From a checkpoint of a small transformer trained on Wikipedia.
Size: 8 layers, width 768, vocabulary 8192, 63.8M parameters.
Training: a variant of Adam for these matrices, 907M tokens, 13837 steps.
Each number is 500 + 50 x the weight over its row's rms, rounded and kept within 0 to 999. Layers, rows and columns count from 0. Numbers have three digits each. The size before them is the row's rms in percent of the matrix's.

# down: layer 2 MLP down (transposed), 3072x768, rms 0.0315, rows 2995-3063, columns 672-767
# up: layer 2 MLP up, 3072x768, rms 0.0388, rows 2996-3064, columns 672-767
down2995 110:501525535468423468499410459513538504512534432517460432596404476473475424521458567530436477538488522564554485570481452625509471541447507490563497420507531468430482518430482470456496467449423587525557494454499476578548618420605498540531444477532525507526508511483536483518611509495520524466
up2996 094:649517526516479523467495531527478490468505467522430445515562522587523537495562473516537472448508505521483410460391508414493533510614523453517449551516519459561420431546526450522548391418491472507565449469564480434451607428566492533532478472551537544518593489597524517525528529477520558424
down2996 114:483474591500410529550485445506535468409513469452499482505535481618486506571437513533540485479564494551564553514491546571494545521611541490539477547487544425444348476501562457527481511404474538462512479596457585585524494511491509435443390443584545516501421447498455568607545520474548420512
up2997 095:497594467438541500462494557468535461477505547543508508519503600416520425600409501539448446639588385435518511583438560451463543570468518425572575561466537445592587411454507436503633519492498631482502501508468503579501458511549490456558479551425495561394546454483491574474511514572470472504
down2997 092:470487479518549530491544497502611555453472483470480500457543472576556416576570384471566461447476558472462509560497501439563426492461481497479486443506551489492523493482456473452422594546527612541535460538427492488508570566524426502466471541556488573577407459543458423411466580512424488560
up2998 099:541443484438481487520505462524471505565544486439418522546435591445549499535475490464422462488573449434542532500553536527332515500575535491468397522532554463435532499521473522576588480606444526537523480474425470504505470506430525483549444491544418462465449518494468523546433519526484513528
down2998 100:580437562508460570497499413495472419567445484460452454445534607569496534490634587435497497520521547533543643480490623490504497473471543495473420549464471480560540618533528505596500478542553528540525576520420518560483430503480450505523506505432441603527463507566372492457469538558466544537
up2999 099:520461456524458486487451441608499507472480472531474453462588493486519542512568577490536488508486483490553510527468489489494427466554484523535626558449481491407503451526564432560561538455491430523586444572523439551480479527345436524521575532529485434510507586493518534503517446506466501473
down2999 092:554533447530543496473528511586522374432526573498547534495516460472505334483451487485470569446473494506495453485527566564516586528530432583453446445452516552466539549472552532509394473442510529453499516506470488466532572473537495388542519427449521522492533539527451508494503529543404559604
up3000 095:531553519483454457455469562440475521554483538538506458537531548497472544427524506443449490525483478436464511537533436525523501525535525420445466583496485486584444432567614487529559509468547547564459509449507417443527536519467598504407577593555530413516443530516495512502536511489471518463
down3000 116:518580448522484411520466591437444483444517577482502477460564499539539539429501475457545496475517557435554539500453453408469578491544538476469418575569528494517482428585579385511537486480511513427587520560441500471448491486501482485414562467505501453527506373408505595455393585620455505451
up3001 094:571497446504379541481461534508479460535546553542535538534417495528531605589394475487564452556483560525505562524463508463489528481528486499423432538458441461465554518498555457429606456537473462468558545496441510437609538553441552514502489545540587460521534562409410418522447507500588489466
down3001 102:572511555456399459554451589493495512520505562518541506528596539550463559559586539456414492574417524459506484473455519498460476527522545481476466635548423499444537530603525546428555554497555552485549535519573451537482503521523505437507430531499503537480472599478569523558456449456501486414
up3002 109:556500495484404440408494546546566486485570570584504548483493497388608554477526453511538433507451445513456451577503511477350501542581556490535499612503493507435502507518460550474448529444450498535521477443531466513458444510460472512459653544514487439507595549446461524482544513525518543484
down3002 109:476475443578571506539459560475513548485549461477489451451455459422498514503512666486512442441572469544429449469529455514479370569494546482477521501508441547535534534448469519473521438606555387459409496532471551512503505511444471483446479509545610489559535578475464417455440546549427495548
up3003 105:531480495463457541513536532498431559395531539507550530463453530463536507453547514458549461473489488433561428518547587555421576558499527493485477547468522539445403483527460494415465471438549545626557443505490530407417497535509471517450551392599426497579401554543478484587553508444573523490
down3003 106:570459437463526494554432520493550528529443519491451498479512518566544477504477552442575493472470445494515527570490402472450476505518465592519466483482430447503597425493524457474495664611537367523487520506463456517561516450436500455446569521502601551537494497465515445439557545514452436407
up3004 124:499507542469476411502396431563480524419568536560510510517548581448577508514511633522520508467470473425461588524534545441537556490492656546446509548496469438480565455461555486483518450438573508481434465521504460561544503450546546465507543539452453585555530536440563513413446516500552501496
down3004 129:485531507501504526555457477477487535528497481503598483505558545481527445559419476584548481403431544465435506521510493534586413570464430442447487462489471459548447536452491545492511523481435546485468492470456477535529481415506585473517527463562491608411498418612482447594524433583508516568
up3005 098:607541499581520555553532576448459526514519510526538511478463456537486544442556477563423479453574446471528450441416472385416502495507643552474452489490524463516429481445526405584485460471562499561420546477433562511475531456521543456498534526506424597528576505547431486505521541491607475486
down3005 095:491463484543529545520535495443475492457543462577567429498339484481486527476508431431519493460434537489535491523518459549449433602474494544562487493481475468473518563475413447436481510491520459521552541536513522507456510507524560659515526470547454560474581536528485460521470494506631457411
up3006 118:494509503484473480516538637534490517544518485480476455484528587524487504392465452473391490475494512516432535437500615554488544593493554484565465578457594507523511492460494440508541456493494507502489472482517530522456603556418562422502548490540518451505530573511445548514584541506505428417
down3006 110:436468504585578533488436431484426446585589509515519600436481465495532409460494523568514400570549456469562522458588436506591380489459442443532490509572552506561447493489428612513487512559466450554510526514515509533503467482502531405468519539489592522604441613589574511527410577534488578549
up3007 107:518460502574474478475609486504502469457489573524487573404435499433524450553501423443483495456546492457630509497395475485541459556502521530486509546484490506499557480439490468442503483496478618504529535478522544501503547452468571424447500516535531499522482490435471466412533507608549453446
down3007 100:362428539476429447468454550582533458545529479460467527616555416466437423454450488459549430409484430445587528574494438592468429481499509463568532502512497523476554543568501453383506459448528446498430490511471579486563541498524378504468565435539520464562691572449588503511476431430537435499
up3008 107:443571506534398473448549510547537441420483542591436477506520523539426554392451560534483558507508525503514512476524542487468514499487499479451399523503501476436573523555588506509651482474458514530608528428530527470542541468515521577535509473501563486513475461504520500500493446460625478481
down3008 105:493560531456539517414637486457489516518455594475454447407468527558436515450524466535612456547454480574428515506565471509525411534496578528431531448547411457513605477469354592440573463497583465490494524401492515471365568504443450459662451487501480460492628498567438459502510467518588592496
up3009 098:417397624442414458447531537425595512492517488500583475397510497428528568496496578554495571456523434473439567482473565553443554437528484518556531586562598435535565532505448500439492530455434573587525508377496568529528485504504545412466557523491568445530411402433409480622603461540485466457
down3009 097:497400476556469486522510540574499490569531425484502523521520402546522543490572489486504548527518574480534494378508392550486506457596551419472479497493535531491372461583525505494478546451434484597474558473503426558441403512465483603466464418494481504443527564451483444611447466527421512486
up3010 100:511503485470471595561579601529468510538532463553518555490467466429487479573531438471567504507498585523543528577499478404456477521553546488480465577545467450468482495464524436484513482417546534560579501498475457509424411475477510474527523602538492456546538447526516502587486478471498492452
down3010 104:478473518532446471456571499425464529534468506390478560584601575471509502490560481534495423506459505549508531485439534438557558580484509446527504540512472560564521559539617483467551538431573469474556531571453374534416507568561452419401505531435479563515427481523492445535459499481489498436
up3011 090:547523474463443505466464524506519498534501474534412467615463505521555485532514523458519557535551522516459558514508496508500524569506531425535535547480443433467551483597549468454553401520491505463555564432455518596473518492491569433475528451485483453477507527414527491510507540498465478472
down3011 112:495488540514418469525503546585550478537538479453451598562514459431497447568557515543468479491551521600467538413493429603497540510558567510535501555505518463431455583555424471568576519399567417484659480525427454514477504507518535409518578480424481451527484441495473517566543534500488509514
up3012 104:604493488456491564539476486589476504421569509480486470586402507471586499507516489516426503469485491409531411445558488430439520542485544485491444496579446483498547444499528374498488392499573524398468492470435515517416541508503598551393443530515471516513543529455506501524568575538521607580
down3012 107:524483537534540438539595522430517452542524511492459557481527507528394537480527491394618539465394468549541548481475450412462443506521606513547432423510524495543449506509568482448478586579527443529519513529528539495551526504457438449457508490468468466464561544500506560533408481552498505504
up3013 099:529550474457481469513497535479535439494576484516451330481437466471519483484482465541487504539633552440518494418520530480481501531468586398439432491472548466500513510502458507532527443478585452554493545437467514566480515463559498477447453473496532548454431496479493436469521467491546540466
down3013 100:542604584480341528517534490470527550467476457487462490435527502462532498496533645525494495469491520527534526487496453463502559549438587501528434483467536503609498516369542555496509521510518532411532518424575579480402440444457497486487506463493486433595558580519436508602544428495526462534
up3014 092:438557490530502503509517510436479534458505585576468452513546526538524545459471468485521498527536575527549552509559516432459464580430493497575483536550453376556519451547480468425605489418502506565485516474420500499554486470578563537523485506518562498471486437469552487475471437527568512490
down3014 108:519447503464478383433474503403521497621577556387514490546615528518519473531445564438481422486432416516424513470489509416522572485581523507586486571510442530630464526550412445496553477467590546498516516478526530546537548550496528507415487534476574439539508552532470396612509531468550551589
up3015 097:506524423498476502404537568508452501438567417564519464491404419403448618465457499574576462421586409492535509497521500415363513535563577411435436497627484480455494486580497530541512526517431530482539599470523430532467463485410450476415480470492493527454555528541514571539463536535560439515
down3015 086:617430574452407427512507549461528615541530497464395556550479446546451446491568540391552552564501527469386433608408449461428624510538474561573411414491506477479487454547514519480520477511491491542457390483418479495502421512470459547526532509529525489473423513457501475549383517569535498474
up3016 117:550455473457501438466488584471540542577520503441556442476505565499498568456480486521421560408468496567468504409535529498351483564511481396540506519510575463505452543614466429535500505552474538603507517454494508533452541540456561463410529514414530496541454495462372500553520444497479539441
down3016 120:389527508506533464464506424522492549591488618515486436476507499503523558514449603479557411426509485611395505497581510506507442475533506478497432475505573497542476441488536491516400497479568504464507585549530435480371573551586559514517489595393489454452477617498536507465399494533585500455
up3017 103:543526438542487637537487469510545600471539483476535511455508484442431545472570507443519408469491581482520465387377524385497434488526490502514444472576479512466584439551559441471539510535454516551560495539448491514558488552529562544463541534492431482469482510496563531547482524543591485503
down3017 103:405426516440485486543533519503500451517606581534455517522432390486461529503546504540480507528439551532455490532444428469481572528529477440519576406508544422503484530351502463536588470507492473515437449538566544519359489562484492533466510600501462444488529487534571517410521481475432538601
up3018 096:559601476515442572524566605582471549424479531429432503514489560440529580554463447466404409521616499480467432531457557455510608491531520468532465525458504518474560467553481481518496458467515504489468517562511573434451504486527526534493511416612446538467490541503548517538552507527575468470
down3018 118:514482451493386436506548546543462574453569473453561388485529434488476488530555448465463448585441514453580514404513504432537487479635495517527399548591452479495514524503531473514592544442574489512514431457424507480435567516607495509444490438504449492467489509549504473515565586539576537508
up3019 098:560565520547458544452536480537512536569567485543410427545589495534455440474559495494437459508450509602592531518476507504519488454601488432434550566473556386451508480523498551483497531490507492478552583448463527446556515463465519392544550425453560488513542404466408423539533492548518573500
down3019 087:493538517453470552509516465437477435555502512513452568542448480556490484457466446504570598427505524461504487519443484468557571457445545505461473574547502448435541548474477514496499473475521526547434438478474484627526476551467429536522612529474523585509514419376451506481541515522517514460
up3020 101:560447494416475487617492446601504495516529543641515476554435483440504497535472493556470526499533520559439434509558631419532533565557483516494436538464477500469550448487551567474462520438429471529576491488473461513466498486459540552505500471558562458519464538532498549520415399429527597632
down3020 104:425414467612488393483446494474540540574531574519409524514484535513477499550535553464535499379530467531633446485522483556519556471491573503463447508466572538458523474545522541551411455591524522512551521493488421473489487429441519429577450527534522530583531494504570549475524476498525489504
up3021 105:461422517529486503395546497431457505578521586510515476521520614461466449581519394503304372474548469548454540468370484537450499495540474467582506529479544471388484492427485423435492444530495473622529515507427475491550355463514428448457533519493582502447458540432508479532479517483574542486
down3021 096:496496500527484590532503500462485431597536514478568433559501515458479593519449461561466438534541371484417478568481457505460421605511460539491493485490487544544482504517432523409508453542488479604528477528437440547572474497473562503471467479515515533379601483457509458550536506536480517576
up3022 110:518549442585414546497516506468560525478602521561483574377569583501467531524522473430432538533476417459555439477356562554422559450440464414522481510496541575494458394456458456609507520484542556496593435568528541599404533525489569463482503484590564470488537546522497490484393572540538508440
down3022 108:450512395545529602480507453442538444518551510492487497489443520525466514438460552467565429543486432495525473485529567460552462536548553505495466496495524447515504393484496553488486490652514466520530581542534488484552558461484413449474494547532435486468615542523446509419448532504498575485
up3023 105:608521570513461475460501588451565478402509542464476533426484476433517539568473551444496482514519501564477566408455530532552524522532493542492507489439514432572475617513553449476503451434468570526495385534462557555467580477504415552507596522462504476518460460501478446463534534555544432487
down3023 096:475482517538490523500524510572467544481543473574475520413428514496501436483485510489562437613467483590593536488515438450535478515557521541535553515540471549542499515463514500398478528507470471580389552503505499480495540500320528561562439533365485584487540579428485564538422404474416465498
up3024 104:591497484536461586485504479510464504534511488515522493527479574520512593502456538488530539440539418532513444465488534508465498544489487508493445554529524501427543515434465545575526559480422470431478494493422496507451578513512486525442408541640537481562554520500408542495429571491628480452
down3024 107:599513454488448545444530487473469575394564509499595520516467457512536483499497523440517455415592567506468449478481411498497507470435587522480475514494590448457488540523489524516486444519416493523556513466524471485434469611468445561502463445516595535394556511476477620447492498527532547478
up3025 084:446463471452581515459526490462503414506514472471454554434434407512511509526413472579567542470441491566525474554499494457495501460480532509505458610518462473541542403533497499528547438544497434494553554521446412460480418500432590446510487497526510533420569478524508416458473484515475494488
down3025 086:470479580481468584503546424519486435517495490482488536546424521570498458624412492598497507525528478590500546488482500546437439526497469498531590522516578479481476518500549532438511458478498402543394443534436515595481431550486569504559553539493498553488529528493358487520505510449534533494
up3026 101:525478392506489607537524476519546473493639603528522420638441508555458509456437511519551413409472544470501511551527475361421527525567501505486542475565446443465467526552505506495475525502542429508528615483442501424562512429515506560496498472499497502406530504396477578538619541517549566612
down3026 105:511528560437612419467505563468443530517478477449477523488555483532512454534530524503385600519569498567483482433524468608552526511472472543488530530498512546568484489497461470530506478475468520530518325530481525485430499547512501466540548415532502572510445501515470417555415465542507441425
up3027 100:480613589543464491442487437498552472554497447529404472429591515430423534482559504421512545453618514509487558467430539491531468518577544407496500570483501429562574543445375538540548541402495493524580463528495536520528475533505477485497495461475465410473449509521518635457575473475552515451
down3027 092:429456487454613576539518437454477571558448487462476485446436531549507434529539448527469502581491472555626501540555525489533524534501444503498493525481470552477385474393546486504473483563533453585521544417444504582588505508476517441539480522484444515592531557523472483557496503443569472487
up3028 086:489515464513466564511530430554524480467528459460452473554514421581606480448539409530496533517568426514435514458568529440413511518584636512491483486476432435449401527457464543518485474508504533555466542493544527500495464494496485516423468491490444508531456503456531388499473546436553459594
down3028 088:470571553488604496516484590475509456475541529524494517453566461497479509528497457516489540575525484507531365452449490486541489461518519536474560484557495519507459568445437421519454560498575448507487548454561654418514629506473510460519483494516512444571566537509475452507467499521573443494
up3029 098:493550553510484475430494494426522442486488517458486526530490530530484558518492542636509549521513418498617548493460514510461514442622509407463484529521495506589498502498499532477591518395437545477561499594446552539566492502438547503478568463465488527527486598507518515601436543532600524555
down3029 119:492423507531467468536488517471511484507576537480471523561538496469541482525456440449480476476575521488551452445520469431423501523563595534536495579499517530515512525529416525464561458438512495442511575513517486482499580523475571495451530437573460507405383565487534495531580427449436502605
up3030 116:530546490420479626459605511483500500513486611562453509455594541523522454534451502450432546487611503440583430431464493463505527439467488500492522504454472451517539444408511410520477529544439534468499432595421433581457563476475586544525415416592453496448393545517443528523392563525495455534
down3030 120:546547547481549646523472516476472408489440444522464561528496434516510427547468494497469618440517441506453547552503542432450437435570487538487508557576514526523539373468439567465434525531523484469501549540511602604547527563456516460561551464519570610521426610473540547557537509561456449463
up3031 095:478493536528485502474472469511462438578486536514418437569482455503508528443459486562485495466513507606509520480517522467564618426449413573533507557504511477497497428479592457496450568521484504496545579549462502441539479494531533427556567545423513358451399480550490470435446526451498602480
down3031 097:560418534546581479485515571547443486490520446514544546483420459473559535561475564439541523509494541524502539510504446611585504424513475448457445505497581471394490537578493453529492513488510461492498459505541538450460487434467473423593420475480527472537507547428518599505514441471507486520
up3032 087:504470503565463519413528566467548491485526492551464523501512501531593569589548409562505476470575573511549589462361448502512585500611553512438504558501520518509499455495406458495584479508465612479539561589500459579581456558459553389469499508598514517482551623502466539536472454546539577515
down3032 104:562519545512351416521531528511546504504548530470508504555496470488446509517556437539449448466401521553463522490505496503406553514573503534432460681508524453571519424510484495517559455456541576434491518520428438566549486457434539430448474475507569530474485491459510516611520607490536506548
up3033 101:456550513521452555521470548506535516538492472501542528537523534507544533482471534452516368545491510484575504517539422390538461493510535446514511525532519485459476549511615539522596509509450459505471435504492564484526550471496507480447500590520551480453484474395607520549532512472479418440
down3033 096:516514429557474501485549574529504492504480558532500445446461489514512439459432560433476583460436532474468374443455477417471498473499501513535454516525503539443489484543479532515520545478456504470513479508435473467494495528462500458555502393561445589531516507497481491502513543532440395542
up3034 102:570456570584499551417524547507450532458501496519472609368548497423504540478478546477514544461613512492577443556400484485437530594544557389447523476551524470531476520486450464656503529466419571570417436470502635477452527468550541466468417492468397521542418515610505538473457523453547483482
down3034 095:489458479537482471577497477468497492476473567529498527506463447480485563519647500478466573453477495492544545541477540487455558533554494438550491499500526495533552497455609461561528510566425463527471495560504481463435426470419546477571472522372461516421488454462483483493430496506495523450
up3035 110:566552465588517520458554489455420514384519563458435396570412534505505515558610502478524488504535522573448482447442502544564495441482478560473469512456540459553506442511502494528511491441528438454489539415478577492447486524421566474484405482550529560392627499504488474437512509552482422505
down3035 126:508495523411416500519498452565424516451537476474539494464536460577533549534609528538510510426424459506533531446513487496524566417522485500525510569503455475487583554555449479426532519476548513489514441508553551535490446561503516473463437544430581489527518545463473426517496520417536548485
up3036 103:607524514487518630512416570469521474449572506571474562476476487476486601521469383550540513534599485532481461526518571434503580495494530466477470485488532467518525515534478563408491483557483529578491503570506420578520481487495553528520542424451474550596605487477551625470516545477616495541
down3036 101:483558493443526560473442409459515492514508560448470529460446501520481548469477484546454369632586496498502537381460427503534318436592477418513551485495576563512446491518539420454490474463436501419479569464489471445460465494486422594460554592561547486536466520494433533427418472515541568519
up3037 095:555457491450404555465525501462500457495546507491553421491568530450565545577587458508424494509565546513545521506494523461394578467541523556467499535603542465526509427485547489525586463478434594584542547447567475427525488438571517541537450534547503611455445601526478473588571440469477470612
down3037 110:507463560508426414502623507550575480456535512479514409487520571522505430541594545540453509535448496518477499475478543508409501492562453543532565547487521478448449534506502468530438404455482429490555497467499495499562495495475471517489387571566496522510497504537466464541481553473522510528
up3038 081:530521531567455439461506508426438626560506442497464452531522472471533505450617431515544547496580453462501554497505458480516573549519533474491530512506547554529480507508441551516500462489455549509484559448542538492507474552509492526503376536494524472415504553504504480498463425423461411504
down3038 088:399447547473519513468481455419527351478424586503472550513563536603497493545440537458486491501442519546489536555485546522484493422445464492676404457494586491480503445544529501499505528522543563443483430507470403489526498415501512472486521431547435479506459530474548501560609502497569546472
up3039 111:538461486587377498474447466543489586421535574504574506403522595520629504556395591501545514574528529397556531519495483473544481506539493438457546633505513525520410555448489471489523493473508526461475552468485524482429502525553519556458494522472473538500543526499559688439526494453478517536
down3039 111:498463444463519479450528451403569457451494527572522511498550439551537546568508496515409581479598534433436580506576477543411531393460417577552488420524496569500568512454450469555435490553491405526536464555521491521479525516534557605536536566399378470495449576535495435479615513482433488487
up3040 098:522460505444518467473609440485443506567520481532475392485480474448474536438486473565459504417575538493499503436585583474411491564532587459505399516514474487504401546601532495556594583531448501528530549496432504516537535479574600494457495541539480453540473513467451461480495403445490464583
down3040 090:518602435553552548564495443462525495509466505564443453592537509444531431521466495490507583488455485466543444534473507550524455532544506468532443459568443392534551462518554523401446463411494500476458544539614423455448558476501392480482549442511538533453443446497562468569464514448523564478
up3041 087:496436522463535490492520485492501471547555545562508434432515498524509493572503531479527536455491588529419539456480543491405501540425566532389543566560435373432434522486541499475578485558605461415506418447457556517441497432430566448503526491571455478436535520511497478461468409532514517492
down3041 084:502505464487474558604505431478513584584490445551446534507490485528473474506558457481516491492462450404519470512457412503591618518537514540485461525545530553588529491478542535478528486543413543529426453463503476484433627505496509524485615482468633570546521421457547522571440562504497497504
up3042 092:471453531602522457524506514463389557470559511459504493520470603520527563554479449451496566527459442558563587476530504453424473419469550429503536521532418462449575529396446472526531560474480551550525580543575480550569548564573501509533465622526602423465616583467389469467541472536537488420
down3042 087:490533505513507469517515425484479558440492526380486537460501457550509550553458518442461475604565491605444604451431517517548444480545497505495466481498565485584555499393485561525448531441443488415464552615571594495543536543539489555468472490432533527493453473455479485433487473473515473512
up3043 108:523562535506457440429480536457488441514539607532551505441488539497484551524482402521385513530504481489517506468480549460461458440458584591504461549502501540533505544376488374559494386551419467447467422494456456532531510414461484508530492507527454436529588504498497545455511550538601473445
down3043 112:436534447566530576491537621481503533495563515459504498495516422487403489477481494456574502461496513466476527478516477525426546540516471447396442481496514454524426522489532523514547504517432517502477435495511516556580547510558504585526436551487507486522464496489427420526578581474540497582
up3044 109:532472619491497555407582519418552443476442484554536571552461518528614676442435483519491432372513481508533496391487476507476582549501534574461455502490513476526527405503525482512503583465453472592497490598515503467494590461587565467463533526509530482510524521556423533488416607560461615418
down3044 104:507544458520495533517390553509543462564506516599651400521461501509556442458532464529407414513486439553388486425534527502479471530428476504548518588450434462462440468562542505492434506485476535471416449606486516506432412456480519470497500461542467522560447556485529516641402506490449541431
up3045 095:550460481505445437480530483406535548486564596539412441543508532433575481455541471391512405466505480536555485471520487573508484511525535482446462530480377458494555470480528458527509471528509510514531557484454572499554469538497566532309558444506591511456557504562442497487476474516551592477
down3045 114:586454533419476384474641457509532523474540565479458577548450546511477490557578563597535442517515417484471537537500517562457625598518481474527453616518541455515441503600520501472578500467551466562515464534482479519513441580474514420446490392516537540498535481565471532510492473469556539485
up3046 104:518501530534508472432576448545559494583534490458431508503515507362446513559420518495520556460541471532515541477492573530419559424569516464566473524485468509485508583548457520472499534459554535394529418489472521542543412524645582399481453506538548497524395548458419493569440520455538517568
down3046 097:519461526455475509528423493503528420408439551529449562502486520536498420552440603407549489379476469515508523501477518485463523434458515532549475464436489434579455413539479477488500534540476403469411533508497462540528516453403491521517543491568497522508511500513549446511490525594631471490
up3047 096:532573478445472502558591532406553545417603480538487543565501516597556503522510480519404443375449530431545416410424508424375518453517563453505436469486552448511433479441529382477520536442481503612476464536456509508523432525538495437382422542408448380533450462520422507569514469529448440611
down3047 093:500586555533515522465606489490497427482605489471569435549359519504463417489530475446502469554452557521482466463534459554508507527547455533439445569472464503479492447470551531483526484526589561560465471494511487456485543434510430553502465531549506423436474384411466404561470596487510490465
up3048 088:464527512607517574492421469459517477565425470409458435467448416612526497483531405486485431510586616511480627517511564510546471406432429567520567464519498452561397441538504498566557495527465529551513515504476607503520508486411560490478446557475429532511503539484520493492395482435448468458
down3048 089:484382505509531404478640460573509523496585477679546581542486524481530474496488562490589565515506466557525423409422476577573488539541559524577488551511550473542553404492477495518488452455428502532448468522518485444405514448469481431543476423587542493511434535485486518530486444508523561485
up3049 099:500467514656504527405581528532473448535536469419506351490539547489520549550404418458546459563481529511436494477488561451522534485463525453480491514495467469570555499509513496505550496514457602572493624515416582597527508498511469466534465583549404546393420471416389467516437447594537513499
down3049 103:500533584523546429502527509578485420483476477544567531548489524509530548481466438459394442534477484444479497514609522504456542535490409563452564539471497505442503443530537540451485576612354561512487500493401526476472525477503437437475437474527524497467490491447533474469493515517461572489
up3050 094:455534455461498570525498563565498488535517490476553356474494535452520469477550496484448360563463453488457499525458565476523533544474523499493456538449562502467493493474612491613625445566478525506514490531479516493501549505531546463544503479544448461529432523521499477503507516470579547644
down3050 087:500462550535532553504438464426541477606524445554533561553504482493485505536471490445509480562530527438530572483492481575494421499536444546524474488513472520554528461589571517449519375532509425529455464512577509460487502435427457536518470523503469509425524523593419587520473580472477492474
up3051 100:546474535504481568474532499541488523542548475471511529472496571566480475577413348521469412566556491478549484497464533505504461447553438511551580486492465406504435428408584527452483495555558430452496549414508491516516456367459554504489542526541501524570468528450513547533442504502567487535
down3051 091:464507456470478450448478532478494497513506367561530539464597511447489405542545465590483562561557456454541497540403515453468519515543491509393507516499525538536391585514522580487521562526475550556404499386596609498480454511589493518520554448554497546557455457486504491498497436530436513494
up3052 089:493554501447460449456470469532575379492541541509469593478500484446553488542523519406582515437581459452532444509368580513428496523552525567429501478494398479505440564538475510532522443634492444501468467494472483495534482396446467548496607561626349488502400540487487569508448522446470532491
down3052 088:398502404515486567417511445550536567569461522511452531574493507476447476412463568549427559597505562529459441504500467445494565413433577480523511501526536501517492525596601499529482448523442545468477475616550437494571531522537522441516408447558459559579551523507491518501598604458545468413
up3053 102:533465462473465444441482510496524491479503516490573480424493526401525572522449549512533570468497517441466594487492597501466583590526577518421480582423508511506403490569565432506488496453460492481459475485397471530442483469439435405444408418528512405490534535463465496474572518570519453460
down3053 097:429406509568588503544473553539495497480509492447555487493498514556518510455503504428489519480538518454497570444528498505475547613511432520421430506523511387636407532493490568471528451480502466540589497442476516543445502471382566461442512480526505604464570463567492464524483517462435519516
up3054 105:443585532519494510565462432435484501554533555449407460495504534530471502538482507582543542559481440598508421435511503482509529464473494489481459486563369447470508489505616413443536557487547485545449516500505469510542493449519526541400510529442413530500488528458517454474613473555556460458
down3054 105:497528488461476512530545459565541506464557462446577554440457535395512480502518494440501509583557527538523527417559584477496536443459539497462526428486435473514478586603561570443486541610509548466456483592485528486499591483520503531459455558503482507550521537470546467516447500523442539489
up3055 097:530557526473451542475549527445469572457555496542548522557485443564536499454521463489444507448512463471521490504570535480445516534551571431528381531439578518480391460528490482424533516506445522553534497444562448476531459523406563564441516445466484472436526500535589528575472610451537520507
down3055 093:555434461401444528451581519481503397534469567444495524378398456455371487466435465480463472588446538542537487522524578447458537429679505550504448555527449491557466445478563491573502485515583560405475697502424450515501577497542492427516490520505426564447518437594505511539496530510516397537
up3056 095:440539509580506517515484466536540517549558471472425397486519429484498553437571507433415579560618480572545475444546566474477418502484485469554529524500521481479545493601562500532510575452491536574519547456554524510543500538474477555572537464501378547517498491523539548469559453452563482392
down3056 096:530527571530511450580457535442515447542477530528471407565504513524531396467519503528497495534483486528480495498474512400530437552385527503457515435494416505615515482406459523470547437449528544495458401465456504546502411468571564529447508489516594539536625546402554431442449546456533554485
up3057 109:448452517506435524552544578406521530551548578565590457414469659589510576503381450545531463539520420557524561474509479479401529486450539414476471500511466452454482450536470445460526510552498529556518489479383548481492527474570516417494517535497537434435487474438399525580483525456491519548
down3057 110:522521561477532444464513475519453390411489489515459485506455527533440364556573505474430505520521536576428554496438479554496558492465443457490592501453586457485528522467460472542472456488569484434484526526523545461536498522488527380532501605471531516418615515533420592421449455426522503485
up3058 104:536463513561513640588528632554462494374524507520457525561496559439538467565507487443592543560525544596398479572515472521547473558621507500517557549515573430473400489595527559442527374491459578500438538495518578494425547499506512600607463419508616564391545468480570561462518542522496487471
down3058 108:474606531452513634501488494446472472515574522488564473506551496476486489429461379407499534525486473492527356467480491469442465542535551524578510512490436466512524555516469538464471531519449524473502551453398487426549589515512488514608550508526406492473462512479492570514485607444619491552
up3059 104:638473491641447433586530423489524515494610485494496537477539424497471511545480529553490541502527540544475478449540531473413542482489484513549381480464547570473412563460471483434542492428460563533623571602500521570508454462468576490475417507487488502466488532583508530592466413521482451473
down3059 106:561497462471455519514575561462503485510492514468496536553407471453440488532452515465520441536523512545520507557387501558492464482505478455446431548539517556623522523488514455474492571548497514513362383474507458497456535504500434596495562422541523439498483355459527551555538487489487532459
up3060 091:502458451444420464531597442623473514513460453564473613477537510460532502490504479480501515492504456568554492526420389479476515429520488513540437452527502488458367480541487476448531472456559467476549502555429539454450557561516535466513587494546515481495433520573555581509477558487526530668
down3060 088:473467526554442570455490484397495429457506456437489383495572581608500520537474403443538460425467440520522576489489500478597435590442502450435500452528444560607467492525465442504521423453564447451477530585436589539508481529433441526487389520574536546530436553437375591449480536458534505491
up3061 100:536582439522534469467579558479460409438588421486492561525469520527536549654429571472516474530454506486475436490568506458442495458609561502467506484492483432527492527503544562405465441526466486439455562599500516490462470521433470494466455467525583567467539666498447552575579475469469562430
down3061 102:470560535559450527510429505461448444526434424451567451420578543500445438445482464479578438493445629483494539504544438496450445559461473473483473541517527525451468486550389522599468566555566426443458535441503498487402578473523548555518571403492411454594379473535568518549403522563568428549
up3062 098:414505534493467484480532519502503499601546518614512570537468479588495486520450492576561489361458569547449498539581474469533552523503474604484465550568580503506591480496511439476502585508539520614530525455482437497445437463445494463398561491549570341511565466485429592667469579501527636521
down3062 101:526418489529412527450554496515506481509532501515565463516502486447490545543484443451503488505384473505594529624459457580410503454584464487461521523517569442576560522646506535541477389565461478374624528525460472439475452381550449506542461493449450579574526478506504535503528567558567499470
up3063 071:508467519451479479446588521597523377495489433501420480542581501503416439561451502487457461446435540573467485370521576547553461441516503548509538494491465461615520450456479382525457462582481418472504568479380424414487427399503522474538507486498510544481422398551453487492506501514417493537
down3063 083:576511539496526527550533468558468466478502556541477550443561552528574510562476479494483442513516498482447540480527525476514460465473410504545525464582474462478448549507570610465529495595534529461429492484454516498540495443471518445549523515522402463548463531404458495596452567444487471505
up3064 093:578458454499541478399476546429511537497531491533630518595375527492468500485518474479523531533537605564460515566544533391551492498539543558551583495518418411397383507489503497577558407430508521578486518476496514485432529477554590440484478536508436490396452508480456556433505402509498469462